Weights of a small transformer language model: no biases in attention or MLP.
Each number is 50 + 10 x the weight over its row's rms, rounded and kept within 0 to 99. Layers, rows and columns count from 0. The size before them is the row's rms in percent of the matrix's.

# layer 9 MLP gate, 704x256, rms 0.139, rows 277-313, columns 192-255
098:41 42 46 41 45 64 34 50 41 67 66 46 57 56 48 62 39 51 60 50 50 50 41 50 46 58 49 53 42 65 46 49 65 59 60 49 53 50 41 55 52 53 53 39 52 62 53 58 55 54 61 64 41 59 66 41 50 57 63 50 51 34 38 44
105:38 29 60 42 50 55 50 43 54 49 55 47 56 50 66 53 61 55 46 69 70 43 48 66 40 55 46 68 72 40 36 56 44 49 52 58 52 52 44 57 53 47 50 57 51 66 64 45 54 49 49 34 28 49 69 67 33 40 46 67 49 54 60 57
090:61 53 54 49 40 50 69 49 39 54 41 37 45 54 57 59 41 53 41 44 52 43 55 55 71 48 46 60 65 55 61 56 60 64 46 49 52 63 59 52 64 56 39 57 48 50 70 46 58 42 51 34 60 37 47 46 62 53 56 57 33 47 57 35
104:58 60 44 53 56 44 65 56 39 34 53 44 44 41 48 46 40 64 40 56 42 39 52 55 51 40 47 59 46 51 60 66 43 46 45 62 36 53 52 37 35 51 45 57 47 53 55 65 57 42 49 53 41 55 52 49 44 42 53 56 56 56 57 50
099:46 47 35 54 39 54 60 57 60 65 62 36 31 64 51 39 25 46 50 65 48 52 59 52 44 47 45 43 43 46 49 43 68 57 44 48 37 54 53 62 58 49 49 47 58 54 83 40 61 30 40 55 47 57 54 64 44 51 47 51 60 67 61 54
095:40 47 54 51 35 63 46 52 55 38 39 56 36 34 51 38 44 48 50 57 47 52 47 63 49 55 52 55 55 45 53 42 32 64 43 52 35 59 48 65 68 36 49 38 76 40 46 46 61 67 53 42 49 41 27 55 66 62 46 41 40 40 37 48
101:42 62 48 54 38 57 19 60 34 53 51 59 48 53 53 52 34 41 43 55 58 59 45 50 44 34 50 45 62 40 63 49 44 43 50 43 51 42 48 62 61 54 40 48 49 55 64 51 56 38 36 44 49 54 62 57 60 50 57 55 63 57 49 58
095:60 61 60 52 59 53 31 51 57 51 40 42 42 49 48 69 55 41 54 53 59 35 53 46 64 42 55 49 48 62 51 39 47 64 56 45 54 74 55 30 39 46 45 41 66 35 48 37 49 63 47 51 48 63 34 47 52 53 64 53 61 56 50 50
095:46 31 62 52 51 47 35 54 66 48 52 37 69 53 43 57 41 54 41 57 34 44 49 42 46 46 46 63 41 44 36 40 52 43 40 41 61 53 57 44 53 29 63 51 52 57 56 61 48 44 39 61 41 53 57 52 50 61 61 33 55 38 48 38
100:50 50 62 61 68 40 56 48 46 42 67 47 45 37 41 43 55 51 47 34 43 60 48 43 61 66 58 62 51 45 35 53 45 49 40 63 30 45 65 58 57 48 49 33 57 59 44 69 47 65 53 63 42 53 49 48 54 33 49 36 59 53 65 35
107:53 53 42 58 44 35 36 60 39 44 68 48 40 65 35 54 61 67 48 55 42 50 41 33 48 64 45 58 41 45 36 41 49 38 45 64 66 52 57 50 56 36 40 47 60 60 54 38 56 51 66 57 41 40 58 43 32 51 69 57 67 61 35 49
102:47 56 62 51 46 33 47 70 38 63 63 42 43 61 44 46 54 41 26 64 56 39 44 69 53 58 41 41 44 29 54 46 51 49 50 38 63 67 53 37 30 38 46 48 46 36 58 48 38 60 48 58 47 51 47 77 47 38 67 43 58 36 53 37
096:35 39 46 58 56 46 62 68 63 38 32 60 59 46 44 50 45 55 55 54 37 61 47 38 60 35 57 53 53 46 38 64 53 48 43 56 45 49 58 42 53 54 37 38 40 43 44 63 68 61 70 59 47 53 61 61 62 61 30 69 39 58 51 44
100:58 59 26 37 58 59 51 38 63 33 54 51 39 50 58 71 44 43 60 37 41 69 37 36 43 54 67 87 48 51 52 56 44 33 46 58 45 50 50 34 55 56 61 45 67 53 36 51 61 59 64 56 64 70 53 32 42 37 30 54 46 44 36 46
104:67 67 39 29 42 36 70 62 40 25 48 51 60 54 47 58 36 59 51 41 62 37 32 35 26 45 38 43 43 38 52 54 50 36 57 46 55 48 45 57 54 38 49 56 43 38 66 50 50 64 62 84 45 66 51 60 25 42 48 33 45 41 52 61
119:70 64 71 48 40 48 31 57 45 44 48 52 46 52 36 71 46 70 47 51 43 55 40 57 37 63 59 71 36 52 57 45 57 33 61 56 32 45 42 65 47 38 43 56 59 78 57 58 34 59 54 36 53 52 59 35 59 59 38 36 68 44 67 53
103:41 43 50 33 60 56 41 54 35 60 47 46 35 38 67 49 23 48 53 58 49 43 70 50 62 40 77 44 45 50 41 51 37 53 55 41 54 51 47 36 51 33 61 62 64 60 55 64 44 36 59 63 27 55 53 46 32 52 35 54 50 57 49 40
104:66 45 59 35 51 66 68 38 45 67 53 53 57 54 44 71 39 47 56 55 45 63 34 48 47 45 44 49 44 35 64 47 47 42 48 45 53 65 57 37 53 41 59 44 55 78 53 50 59 47 50 44 51 44 70 53 59 57 60 50 55 34 54 56
101:58 45 58 54 57 34 40 36 58 57 49 42 47 62 60 54 59 59 48 49 40 73 58 61 52 49 55 51 47 38 31 60 50 45 52 54 55 53 57 40 57 62 52 72 51 52 32 39 57 71 47 47 45 44 68 66 39 43 46 59 47 39 58 40
102:53 48 57 45 47 49 51 39 67 57 49 49 71 38 49 27 57 47 39 64 54 56 53 77 56 38 57 40 37 51 60 56 51 39 46 47 25 38 63 51 34 60 54 49 39 43 39 49 60 47 56 49 60 46 60 57 44 52 44 51 67 40 51 52
102:58 44 66 47 37 69 59 50 54 63 56 35 49 54 52 38 64 49 45 59 62 70 47 44 53 42 48 63 37 30 46 51 68 55 52 49 49 50 55 51 47 37 36 43 77 58 47 65 44 55 56 50 51 50 49 57 60 57 55 53 34 45 37 47
101:55 63 52 54 41 45 74 50 39 35 49 69 47 37 61 48 41 58 52 59 55 60 54 40 30 55 51 31 55 38 51 35 66 65 57 50 50 45 23 48 52 44 44 42 43 49 57 47 59 34 69 47 61 46 52 52 56 46 53 54 42 48 49 53
091:66 46 36 48 52 53 47 44 63 40 55 52 65 60 39 60 42 50 36 48 43 38 42 57 42 58 50 56 50 60 51 55 33 62 52 41 60 57 50 48 57 71 42 51 72 38 55 49 51 55 61 59 44 46 53 45 50 50 59 48 77 48 33 55
106:51 42 44 42 71 51 33 37 63 55 58 64 34 34 57 48 47 53 45 47 47 39 54 53 34 56 54 47 46 42 58 44 58 59 57 36 68 50 36 41 51 43 45 37 57 69 41 49 45 50 38 32 33 54 57 55 44 35 53 53 54 46 34 43
103:51 53 47 68 71 63 42 57 43 50 52 52 55 49 69 46 32 47 76 47 48 47 37 29 38 55 55 69 54 40 24 61 50 73 66 53 40 43 38 49 68 53 43 52 44 58 52 52 70 45 68 59 48 50 46 38 45 49 50 45 58 72 54 33
099:46 39 42 52 52 50 45 41 67 70 48 47 56 58 41 49 46 62 66 36 68 45 48 37 52 61 57 60 54 44 64 45 77 51 52 47 65 51 54 46 27 50 36 59 56 49 59 49 52 53 54 47 52 55 24 53 45 56 49 54 45 67 64 42
100:56 42 46 38 56 61 46 50 50 48 44 55 38 35 66 60 46 53 53 51 64 59 31 36 61 52 50 53 33 44 34 52 32 53 43 47 44 45 70 37 59 49 55 34 40 46 43 56 57 51 52 56 44 71 46 58 43 42 61 51 66 55 48 78
096:34 38 52 64 63 40 62 33 44 51 44 46 42 48 47 54 37 50 40 68 38 67 38 50 37 70 36 57 53 52 43 38 50 68 53 47 62 53 47 45 58 49 60 32 38 46 42 42 58 42 66 58 60 30 46 65 34 75 69 44 32 41 48 50
098:49 39 54 39 48 53 55 52 60 59 52 34 42 50 65 42 56 55 54 30 58 31 49 37 47 53 56 44 48 32 41 37 61 50 44 58 42 48 41 30 66 59 46 49 50 48 36 53 49 71 66 53 39 61 45 43 35 52 46 36 53 70 49 47
098:63 46 46 51 55 52 47 61 43 56 52 72 56 75 45 48 37 60 57 61 29 68 67 41 45 40 44 61 39 61 58 67 47 39 45 49 51 40 49 43 46 52 39 60 36 43 45 66 64 55 62 40 42 42 59 56 54 59 61 25 49 50 66 53
105:49 47 46 41 38 45 28 52 67 54 39 37 59 33 57 47 55 56 60 50 43 52 53 62 42 39 43 41 39 37 65 56 63 72 60 54 51 60 49 59 41 51 53 37 60 53 66 50 57 45 60 58 48 60 54 44 59 32 46 52 57 41 48 59
101:62 67 68 55 60 35 46 48 47 44 53 33 46 37 48 55 58 64 48 59 55 39 43 43 43 49 44 38 57 55 51 53 57 38 50 58 40 55 48 25 49 42 52 51 61 68 61 47 56 49 38 35 30 52 69 45 52 44 42 42 46 55 42 61
100:67 50 47 57 57 49 50 39 61 50 49 49 36 62 67 53 44 54 59 39 37 59 34 35 40 45 60 70 46 42 42 46 68 47 35 46 50 52 57 58 38 52 33 60 50 43 61 76 44 43 43 38 55 45 61 51 58 56 68 37 43 55 46 37
103:70 53 56 48 17 46 70 46 59 67 52 50 52 48 34 40 65 66 46 63 43 43 46 61 56 58 65 35 64 63 48 46 34 38 43 63 40 43 51 47 56 76 63 45 64 57 54 58 43 49 60 59 38 42 51 34 61 43 40 39 53 49 46 41
099:51 59 64 33 57 39 73 59 59 61 38 63 36 50 55 48 52 56 31 43 53 58 70 64 53 45 42 42 77 54 43 43 57 32 48 26 63 56 45 44 44 41 58 60 61 37 57 48 52 58 45 46 61 58 73 30 40 54 56 56 61 55 50 56
101:47 56 34 60 54 36 57 27 57 48 36 35 55 32 61 46 55 53 53 52 53 53 48 56 39 57 49 43 57 56 48 44 54 55 53 47 30 47 58 37 53 59 59 51 41 60 71 65 49 48 37 50 52 41 50 62 41 57 47 46 31 44 65 72
104:46 41 38 51 65 59 56 54 57 33 63 44 42 67 49 51 71 49 31 51 62 39 55 22 48 49 65 51 52 59 40 54 20 35 39 39 39 50 56 39 59 45 61 38 48 63 50 45 61 60 49 55 49 65 53 41 33 52 55 47 56 52 60 50
# layer 9 MLP up, 704x256, rms 0.145, rows 277-312, columns 192-255
106:68 50 49 41 56 55 39 45 64 76 45 50 67 48 49 54 45 38 51 43 53 45 46 51 40 45 36 45 58 59 40 38 45 49 57 54 61 46 39 48 57 53 41 40 34 73 35 70 52 43 66 50 56 53 58 40 46 75 50 51 45 39 53 44
104:50 43 53 60 60 45 50 53 67 76 45 38 44 52 72 36 52 55 42 51 39 56 53 46 40 49 54 48 40 60 63 50 25 41 53 46 54 39 42 54 49 70 48 47 53 56 36 34 60 52 55 68 60 57 45 63 39 60 49 57 50 55 50 53
094:55 61 32 59 51 43 67 44 73 52 59 54 63 59 47 59 41 45 54 54 44 52 46 55 48 51 43 54 44 48 45 35 48 47 44 40 52 48 49 54 56 50 41 71 50 50 48 27 59 40 56 44 49 39 45 42 51 38 43 46 48 56 30 60
107:50 51 55 51 36 44 49 66 46 44 60 52 52 66 48 54 62 46 63 47 61 77 47 51 43 48 46 44 39 57 43 59 52 43 53 66 60 61 41 56 66 35 46 56 59 38 60 42 56 36 53 54 73 36 30 43 47 42 65 42 36 54 50 50
093:65 60 29 45 46 69 45 46 49 45 62 63 40 43 59 63 33 53 49 50 49 46 30 50 47 34 53 60 60 48 43 50 62 57 50 63 37 52 49 47 56 65 42 44 66 40 57 39 64 71 45 43 68 53 42 49 43 60 47 35 43 52 43 51
098:56 55 34 58 41 52 53 40 59 48 44 40 31 47 60 52 64 55 44 43 41 49 46 56 55 46 60 29 43 36 26 48 63 61 59 54 43 42 33 53 53 52 59 32 56 45 42 57 63 54 42 52 51 49 34 62 56 63 50 71 47 46 41 51
102:46 54 45 58 62 48 39 58 47 35 49 62 50 40 43 58 40 69 46 35 52 58 48 43 39 43 49 51 29 45 61 69 53 52 62 38 62 28 81 49 55 46 49 60 53 50 53 40 48 41 43 64 47 41 43 51 48 47 40 38 58 48 57 53
096:60 53 50 27 52 51 46 57 54 52 66 50 57 46 53 47 45 42 45 83 52 67 50 48 51 50 41 43 50 37 45 39 67 45 42 49 54 45 55 54 44 52 61 53 63 48 45 46 35 25 43 60 53 49 71 52 52 34 50 52 56 41 63 68
094:45 32 45 45 47 35 56 69 63 65 51 45 55 40 28 48 63 48 55 45 44 40 56 60 44 71 59 51 39 46 55 29 39 47 58 46 40 38 47 61 52 46 50 56 48 60 49 44 41 64 49 26 50 42 36 31 57 54 36 59 52 47 42 64
105:50 43 45 36 37 36 65 44 45 51 42 43 27 59 38 35 74 62 45 50 53 51 44 55 55 43 32 40 32 47 61 46 37 68 74 54 44 63 46 64 54 55 43 51 39 46 69 45 49 48 46 51 69 45 46 47 42 54 53 68 49 48 34 54
104:51 48 44 49 42 45 57 57 42 46 39 39 22 51 55 48 61 74 51 64 54 56 40 55 63 61 61 37 42 54 68 53 44 37 50 40 44 32 49 62 45 60 45 45 41 39 48 59 42 37 37 48 50 56 48 44 59 46 44 43 46 49 48 31
103:38 57 56 48 50 52 34 70 51 53 46 61 53 60 76 57 59 58 51 56 57 46 60 36 55 26 56 57 67 58 42 46 59 48 37 55 53 49 35 59 55 49 28 55 34 50 40 57 60 57 49 59 53 39 43 49 46 43 51 62 55 56 44 67
106:41 60 64 56 54 53 68 64 63 49 42 56 54 47 41 61 44 50 46 75 49 59 33 60 43 45 44 48 58 41 48 40 47 50 50 56 47 36 46 48 73 45 69 60 56 57 55 59 58 42 45 52 34 48 58 56 27 52 50 53 39 42 66 48
105:37 52 44 53 65 55 44 44 44 52 41 40 39 28 50 37 61 45 38 39 49 42 43 71 43 53 32 39 52 54 55 40 41 46 57 58 46 40 53 60 53 37 54 43 57 50 59 62 56 46 52 56 41 66 56 60 58 51 54 56 49 58 56 46
109:39 28 59 49 43 50 57 62 53 56 49 61 66 44 49 49 58 49 50 52 49 44 51 63 42 31 30 38 46 59 31 46 45 58 47 36 39 61 41 32 46 23 56 61 51 55 50 53 52 58 82 50 55 58 45 36 46 40 39 52 43 55 59 47
108:70 67 63 45 50 53 30 44 53 34 38 50 51 45 28 57 32 90 34 47 47 59 45 57 48 43 50 48 43 58 39 36 64 52 46 60 53 40 39 64 60 41 48 60 52 66 46 45 40 58 63 36 46 62 67 51 55 58 58 35 47 53 55 46
107:48 58 46 48 28 48 44 40 29 65 61 41 57 56 46 53 40 61 69 63 53 36 49 49 51 46 64 52 58 47 65 44 44 39 37 58 57 57 38 56 52 40 48 39 54 40 59 39 46 66 54 60 30 45 49 50 66 43 64 59 53 72 55 54
095:74 49 55 51 50 54 46 49 53 46 71 55 45 32 58 75 44 40 61 60 54 65 32 53 41 63 48 55 50 40 58 47 45 47 41 32 71 49 43 67 49 52 50 47 46 59 55 45 46 57 64 55 35 45 48 61 38 44 50 45 43 33 48 44
106:45 40 36 59 36 56 35 44 45 50 52 54 46 65 46 57 45 52 63 64 43 27 45 59 48 52 46 56 44 46 45 63 50 51 56 62 58 52 41 51 37 36 43 42 52 50 58 72 47 48 53 53 49 44 56 35 47 49 40 44 50 56 72 58
099:52 57 28 63 45 74 38 48 39 33 58 52 27 37 47 64 44 34 59 60 49 50 79 29 52 49 69 42 71 63 38 36 35 56 53 48 50 68 35 48 59 53 60 51 48 47 40 30 32 57 49 39 43 67 67 47 56 62 48 33 55 47 36 55
094:61 52 49 54 47 53 45 38 58 62 54 49 42 48 55 42 47 38 38 43 50 67 44 41 49 30 68 79 55 58 41 61 51 62 48 21 53 41 53 51 26 40 40 53 44 59 48 53 58 48 61 43 50 43 40 46 51 61 55 57 67 67 65 58
104:60 50 52 45 60 56 44 33 41 53 49 47 51 37 68 66 53 58 57 60 54 51 45 52 43 40 53 34 36 43 44 40 29 52 56 58 39 60 43 51 52 44 45 60 34 52 43 34 39 50 53 54 25 53 60 38 37 35 60 46 34 52 67 54
091:48 62 53 49 49 52 51 32 47 53 59 37 57 72 58 52 60 61 42 38 47 35 50 61 44 38 50 48 45 56 35 47 39 58 47 62 59 63 51 55 58 59 35 60 65 58 56 41 51 61 60 65 30 46 44 41 30 45 43 44 53 57 46 30
098:50 56 53 60 76 59 49 46 55 62 36 42 58 64 44 50 47 57 36 41 57 37 39 64 51 58 49 41 43 62 56 37 52 50 30 29 54 46 57 37 54 45 67 62 58 58 68 42 46 46 53 51 62 61 38 62 45 57 50 49 40 38 65 54
102:42 43 39 49 45 69 53 71 29 37 47 39 40 43 59 63 43 62 44 63 40 50 51 60 51 55 69 43 57 55 50 50 66 62 46 39 65 53 56 47 60 62 63 48 80 45 35 88 51 43 49 47 55 60 46 43 32 48 46 65 51 55 39 56
096:50 43 62 54 53 52 44 54 42 66 45 42 49 47 45 49 61 39 42 56 59 36 34 16 40 58 60 51 52 52 47 64 60 49 49 42 52 48 81 55 36 62 50 49 57 44 69 57 45 39 46 46 39 54 59 53 51 66 48 58 60 48 41 62
102:71 46 62 58 52 55 47 50 73 69 37 35 43 33 77 68 47 48 54 56 33 47 48 39 55 53 39 55 52 39 47 53 47 62 39 51 35 37 59 60 61 38 33 49 46 50 54 35 42 46 49 76 43 63 33 53 33 41 57 41 62 51 51 70
075:39 45 57 67 79 46 67 58 38 41 38 49 47 50 55 47 40 61 44 71 26 61 29 39 55 65 38 45 43 40 32 39 55 69 52 41 49 55 60 44 53 47 49 46 32 45 40 47 49 45 46 58 52 29 52 58 44 64 75 36 37 32 59 55
106:57 57 48 55 44 58 64 54 46 59 49 42 41 50 36 50 49 83 54 56 29 47 52 40 35 63 51 68 35 52 66 54 62 49 51 57 72 56 54 49 41 39 40 51 58 54 49 53 40 33 62 58 54 50 52 56 49 43 52 46 64 51 54 60
097:37 66 59 67 44 53 39 40 44 39 78 55 67 54 56 48 49 38 41 52 52 44 38 52 48 60 40 47 50 49 48 50 60 57 43 35 39 48 46 68 37 60 54 55 53 42 55 42 44 49 52 42 59 53 61 25 49 52 36 55 46 68 39 51
103:58 60 42 60 34 56 60 59 63 40 32 48 38 68 64 27 43 61 52 57 45 38 55 36 43 45 56 47 53 66 44 50 50 39 43 60 39 57 65 50 64 36 49 55 45 48 51 61 42 61 54 51 41 48 55 43 37 42 58 58 53 39 53 49
090:57 46 45 40 45 47 60 54 63 52 47 57 40 47 53 40 42 67 59 33 54 48 48 60 58 40 30 55 57 50 56 51 40 54 51 50 61 57 58 39 43 42 40 53 51 65 71 59 62 47 43 56 48 46 53 50 42 79 54 53 61 49 48 63
108:46 45 53 52 45 63 51 55 28 72 45 45 39 48 46 55 55 51 58 48 55 49 38 55 42 56 25 41 47 58 54 49 43 53 54 68 56 39 35 44 37 35 54 28 64 41 50 54 31 42 62 51 39 46 44 45 46 58 38 68 54 53 55 44
105:34 62 59 63 70 43 45 50 42 45 70 60 69 58 46 50 61 52 52 55 60 65 40 44 60 56 45 54 36 38 66 41 55 63 49 53 51 49 44 51 47 58 49 34 49 51 50 30 55 55 44 43 59 52 63 40 38 48 59 57 49 53 58 58
096:52 40 49 35 69 44 54 60 56 36 68 33 53 43 66 55 52 35 43 63 55 65 67 31 48 55 34 70 41 38 29 42 61 32 42 48 57 40 42 57 47 53 53 78 39 41 62 52 34 62 47 31 48 49 50 60 34 49 59 43 59 59 52 55
102:65 59 46 50 49 43 46 46 35 61 46 38 50 51 48 53 51 32 57 53 37 62 58 56 38 54 65 44 66 77 31 59 59 51 60 68 41 54 63 50 53 61 49 41 53 49 52 58 60 51 53 60 33 81 45 41 55 47 53 57 48 36 51 37
# layer 9 MLP down (transposed), 704x256, rms 0.129, rows 277-312, columns 192-255
115:49 37 61 61 42 47 57 34 41 50 56 25 35 41 46 54 42 51 63 44 41 55 47 53 54 72 41 42 57 72 42 41 37 52 34 48 48 42 40 63 52 40 51 49 52 59 51 57 55 36 60 66 45 62 56 35 34 43 57 58 48 53 29 42
103:65 44 38 53 62 64 54 47 38 51 68 51 53 60 38 47 48 64 52 57 38 52 45 54 49 36 62 40 37 58 26 47 62 46 53 51 46 44 61 64 53 44 41 35 45 34 48 54 48 49 47 46 74 50 51 47 52 50 37 54 70 30 40 41
093:53 32 60 44 32 52 43 47 44 46 48 54 61 80 55 58 38 75 33 43 47 41 61 55 64 62 64 49 50 55 48 55 71 41 47 54 56 46 48 37 52 50 56 52 47 63 52 48 42 40 51 54 46 38 60 54 48 43 62 46 53 54 39 30
106:35 32 56 46 43 46 45 62 60 35 45 47 50 62 32 70 45 40 50 56 48 60 65 27 61 50 36 45 35 35 47 58 54 64 50 38 66 51 37 49 52 42 75 52 56 56 66 39 55 46 40 49 51 61 30 50 53 46 54 50 38 51 48 44
093:42 62 41 52 70 61 61 62 46 63 25 62 51 39 52 47 37 46 60 51 40 55 42 82 53 39 41 44 73 53 42 43 48 41 51 49 53 62 59 46 35 49 46 59 28 67 41 47 30 46 53 44 49 51 48 43 53 43 53 41 45 59 31 58
097:55 42 51 49 47 58 40 47 51 69 75 61 53 65 69 67 44 58 54 53 54 52 51 39 41 50 68 30 54 56 48 55 68 58 51 62 61 54 54 46 38 51 51 57 49 47 44 51 36 46 35 62 58 58 45 52 56 51 64 63 40 30 58 46
100:29 53 41 47 57 47 35 49 62 58 50 49 57 59 54 31 33 43 48 53 49 60 61 63 36 53 39 59 43 63 59 54 50 51 64 68 47 63 58 42 47 38 14 59 43 34 63 41 55 33 27 58 47 40 61 63 57 37 44 48 36 69 51 55
090:46 67 61 61 49 32 41 54 53 62 55 53 35 40 50 69 41 39 52 45 43 54 49 45 56 49 49 67 52 55 44 38 38 54 40 49 36 56 28 52 49 54 52 66 51 54 57 43 63 44 37 60 60 61 54 39 30 70 30 58 49 46 42 41
095:47 47 50 41 55 51 70 53 49 36 57 54 65 50 47 59 64 47 39 47 40 54 71 59 55 49 68 48 52 54 46 53 52 56 33 69 65 53 41 64 47 55 32 50 37 50 46 64 35 58 46 35 33 46 49 31 57 33 20 41 42 66 35 58
091:42 39 56 37 60 51 54 49 44 71 43 46 34 47 44 48 72 41 42 52 58 52 45 62 52 63 52 46 58 39 47 35 59 40 45 56 62 48 54 43 49 55 64 71 54 56 48 40 48 49 51 41 48 48 60 40 55 32 37 50 56 58 41 34
108:40 37 60 56 65 48 80 33 35 50 41 55 48 57 50 60 62 43 61 59 66 60 45 56 64 34 55 58 50 49 67 56 58 42 57 47 46 46 35 51 37 44 57 48 42 45 57 49 66 51 41 45 51 61 55 58 51 44 46 42 44 57 28 52
109:40 53 39 61 54 43 45 46 63 49 43 46 55 40 54 50 48 77 53 38 33 38 65 39 50 59 48 38 42 47 51 56 43 48 39 40 60 41 37 53 46 53 50 55 53 61 39 46 37 47 61 47 47 53 44 67 71 61 52 52 57 61 56 44
100:48 70 60 35 50 70 36 68 65 52 38 49 46 74 51 58 51 50 47 43 40 50 40 56 58 44 51 56 44 35 54 55 43 48 40 35 47 54 55 51 46 45 57 59 53 61 40 61 46 57 39 49 61 61 63 36 46 59 61 67 65 63 43 47
108:44 41 61 69 58 38 52 64 45 43 61 53 60 39 59 42 45 68 50 66 35 26 56 58 65 58 58 60 49 48 45 56 44 47 57 54 37 52 46 60 31 41 35 42 68 53 54 63 46 38 44 56 49 30 53 53 61 53 52 46 37 45 58 54
096:59 42 44 44 65 55 43 63 61 35 60 39 48 41 55 54 55 43 54 54 43 40 33 48 51 65 68 48 48 48 44 41 60 49 36 49 54 40 43 45 72 48 47 56 54 47 52 43 65 33 47 72 52 52 35 65 56 39 43 48 28 42 53 48
107:62 59 57 47 53 46 39 53 43 59 47 63 55 50 49 56 39 59 50 50 43 54 60 57 51 52 38 59 40 48 46 37 52 57 46 49 48 45 57 67 57 49 16 64 33 58 52 38 39 58 77 45 57 63 69 50 46 43 54 65 59 45 53 47
098:52 48 48 32 40 59 33 38 54 56 45 51 62 60 55 66 40 38 44 57 73 34 58 40 48 44 24 51 56 42 60 52 55 57 45 61 58 49 36 47 56 52 44 43 50 35 67 65 37 56 56 54 50 29 59 34 33 40 48 44 54 55 52 53
102:73 60 49 53 55 59 40 49 44 43 45 48 44 54 36 59 67 49 55 36 48 52 56 55 48 51 51 38 54 32 47 59 40 59 66 57 41 60 53 51 45 67 33 49 45 44 48 50 47 59 61 49 50 59 51 55 56 54 58 59 55 62 42 52
098:36 31 60 60 45 66 33 41 58 39 54 60 48 34 62 41 34 44 56 34 38 47 37 43 57 43 40 47 51 64 57 49 36 46 52 49 48 77 39 40 53 58 51 55 48 50 38 50 52 52 49 49 50 45 57 48 41 46 58 34 50 50 58 62
107:62 66 76 63 50 42 48 40 51 56 64 51 40 65 50 47 67 49 34 43 64 35 54 47 56 59 49 41 47 45 50 50 45 61 55 65 50 81 60 54 37 59 51 59 63 41 55 53 50 53 69 51 54 30 56 46 35 51 55 58 51 54 59 59
114:55 50 47 38 21 65 45 50 43 53 30 43 50 43 48 51 56 49 46 43 33 80 65 37 58 32 45 60 61 61 45 59 61 52 35 36 48 39 47 54 50 50 25 52 49 55 60 35 48 55 66 51 62 29 51 53 47 85 55 63 46 43 46 51
098:51 37 40 48 42 31 41 51 34 63 32 49 51 51 34 51 53 52 49 64 45 64 47 56 36 52 48 41 46 56 52 51 40 50 57 62 41 52 35 48 42 34 12 39 40 58 46 47 51 55 58 54 43 37 47 54 65 37 49 47 41 60 50 46
095:50 46 48 63 41 49 43 50 53 54 57 53 46 53 60 65 23 53 45 31 73 41 51 53 55 58 48 38 48 54 42 57 42 41 32 50 44 39 59 49 67 47 61 48 49 55 42 51 47 44 43 43 55 48 50 43 59 42 42 67 68 63 52 44
093:56 48 34 52 34 56 43 46 54 51 64 46 60 42 47 60 35 68 61 57 59 54 51 60 58 68 41 47 62 64 36 52 55 46 64 43 47 59 50 62 40 59 51 64 57 47 71 62 47 40 33 58 45 41 43 44 51 51 29 66 51 48 62 46
101:39 55 38 58 49 57 48 61 53 46 47 47 60 58 40 48 49 38 47 65 52 66 33 37 36 47 67 34 40 47 44 40 64 49 63 39 58 66 48 41 55 47 70 44 51 63 49 47 66 36 44 51 60 55 75 44 53 43 52 55 62 51 57 66
114:53 42 49 56 48 44 46 48 53 48 35 49 45 53 45 45 56 52 65 47 43 50 42 32 53 55 45 28 60 54 60 63 46 44 67 54 55 40 61 43 39 61 43 46 39 41 44 26 44 52 42 60 47 61 26 45 36 61 57 59 41 63 44 62
098:61 57 57 50 50 59 45 47 45 66 69 41 53 62 48 58 35 52 46 53 53 59 51 52 47 27 51 41 46 42 40 48 67 60 56 37 38 33 61 41 46 51 44 47 48 25 58 42 51 46 49 58 40 53 52 72 50 38 46 52 46 54 55 50
097:66 58 51 48 48 56 53 37 49 51 58 64 44 52 41 47 31 51 42 76 50 45 80 51 46 47 44 41 61 60 41 48 60 51 43 32 42 60 65 51 47 37 40 56 46 54 46 50 41 39 64 50 46 48 37 51 43 52 38 48 43 52 29 41
095:46 25 51 37 51 51 62 52 56 34 43 30 46 51 33 65 42 62 49 47 32 36 48 43 54 49 56 40 39 52 53 35 49 45 51 81 62 38 56 38 47 44 55 49 38 45 51 65 51 57 53 43 61 46 51 51 47 28 54 41 53 49 41 52
100:54 43 45 51 65 39 58 45 65 50 62 53 66 50 49 36 40 52 50 31 52 25 36 47 56 49 48 51 62 43 68 57 61 63 42 44 45 47 56 28 42 43 66 27 44 56 65 59 54 53 59 56 57 52 56 26 35 49 54 64 61 49 47 58
105:66 52 53 36 52 49 33 53 54 53 30 44 47 37 38 47 57 49 56 40 48 49 63 63 43 37 50 63 57 45 70 46 49 56 69 51 39 62 78 62 36 55 71 46 38 56 45 43 37 43 33 44 31 41 61 50 57 52 58 25 63 57 48 36
103:39 43 60 45 48 65 56 55 85 45 48 60 46 57 48 47 41 49 43 37 43 53 59 37 46 44 44 52 60 53 49 53 34 51 49 56 57 61 41 64 56 53 54 61 48 55 27 56 35 43 34 54 44 54 46 53 45 68 57 51 49 57 66 57
095:40 52 56 39 58 52 48 49 48 54 54 35 58 68 54 45 54 49 53 39 29 40 52 43 60 68 33 66 62 62 65 53 60 53 70 52 51 48 37 56 26 43 59 47 37 35 50 59 54 59 63 41 39 41 54 39 56 44 55 61 36 37 61 56
109:36 44 36 57 58 49 39 52 44 39 50 43 60 42 48 47 54 42 38 41 40 55 30 41 56 54 49 52 53 36 66 48 59 49 68 47 59 53 40 42 63 50 35 39 47 41 59 46 47 50 64 62 57 60 48 35 52 51 62 50 37 42 51 52
101:48 83 72 38 43 40 49 58 39 52 44 69 42 67 65 35 55 44 57 51 49 48 55 42 51 33 44 56 43 58 36 40 52 66 41 39 64 51 51 53 41 27 48 49 69 42 39 45 56 53 42 40 50 53 39 47 43 57 40 43 63 51 43 45
100:49 55 57 46 53 41 52 57 50 65 47 62 35 46 55 62 37 48 42 51 49 46 60 46 40 63 73 30 56 51 42 58 47 54 48 35 41 48 47 53 51 69 13 37 41 31 37 64 54 51 37 70 35 69 51 61 61 39 46 61 42 44 40 49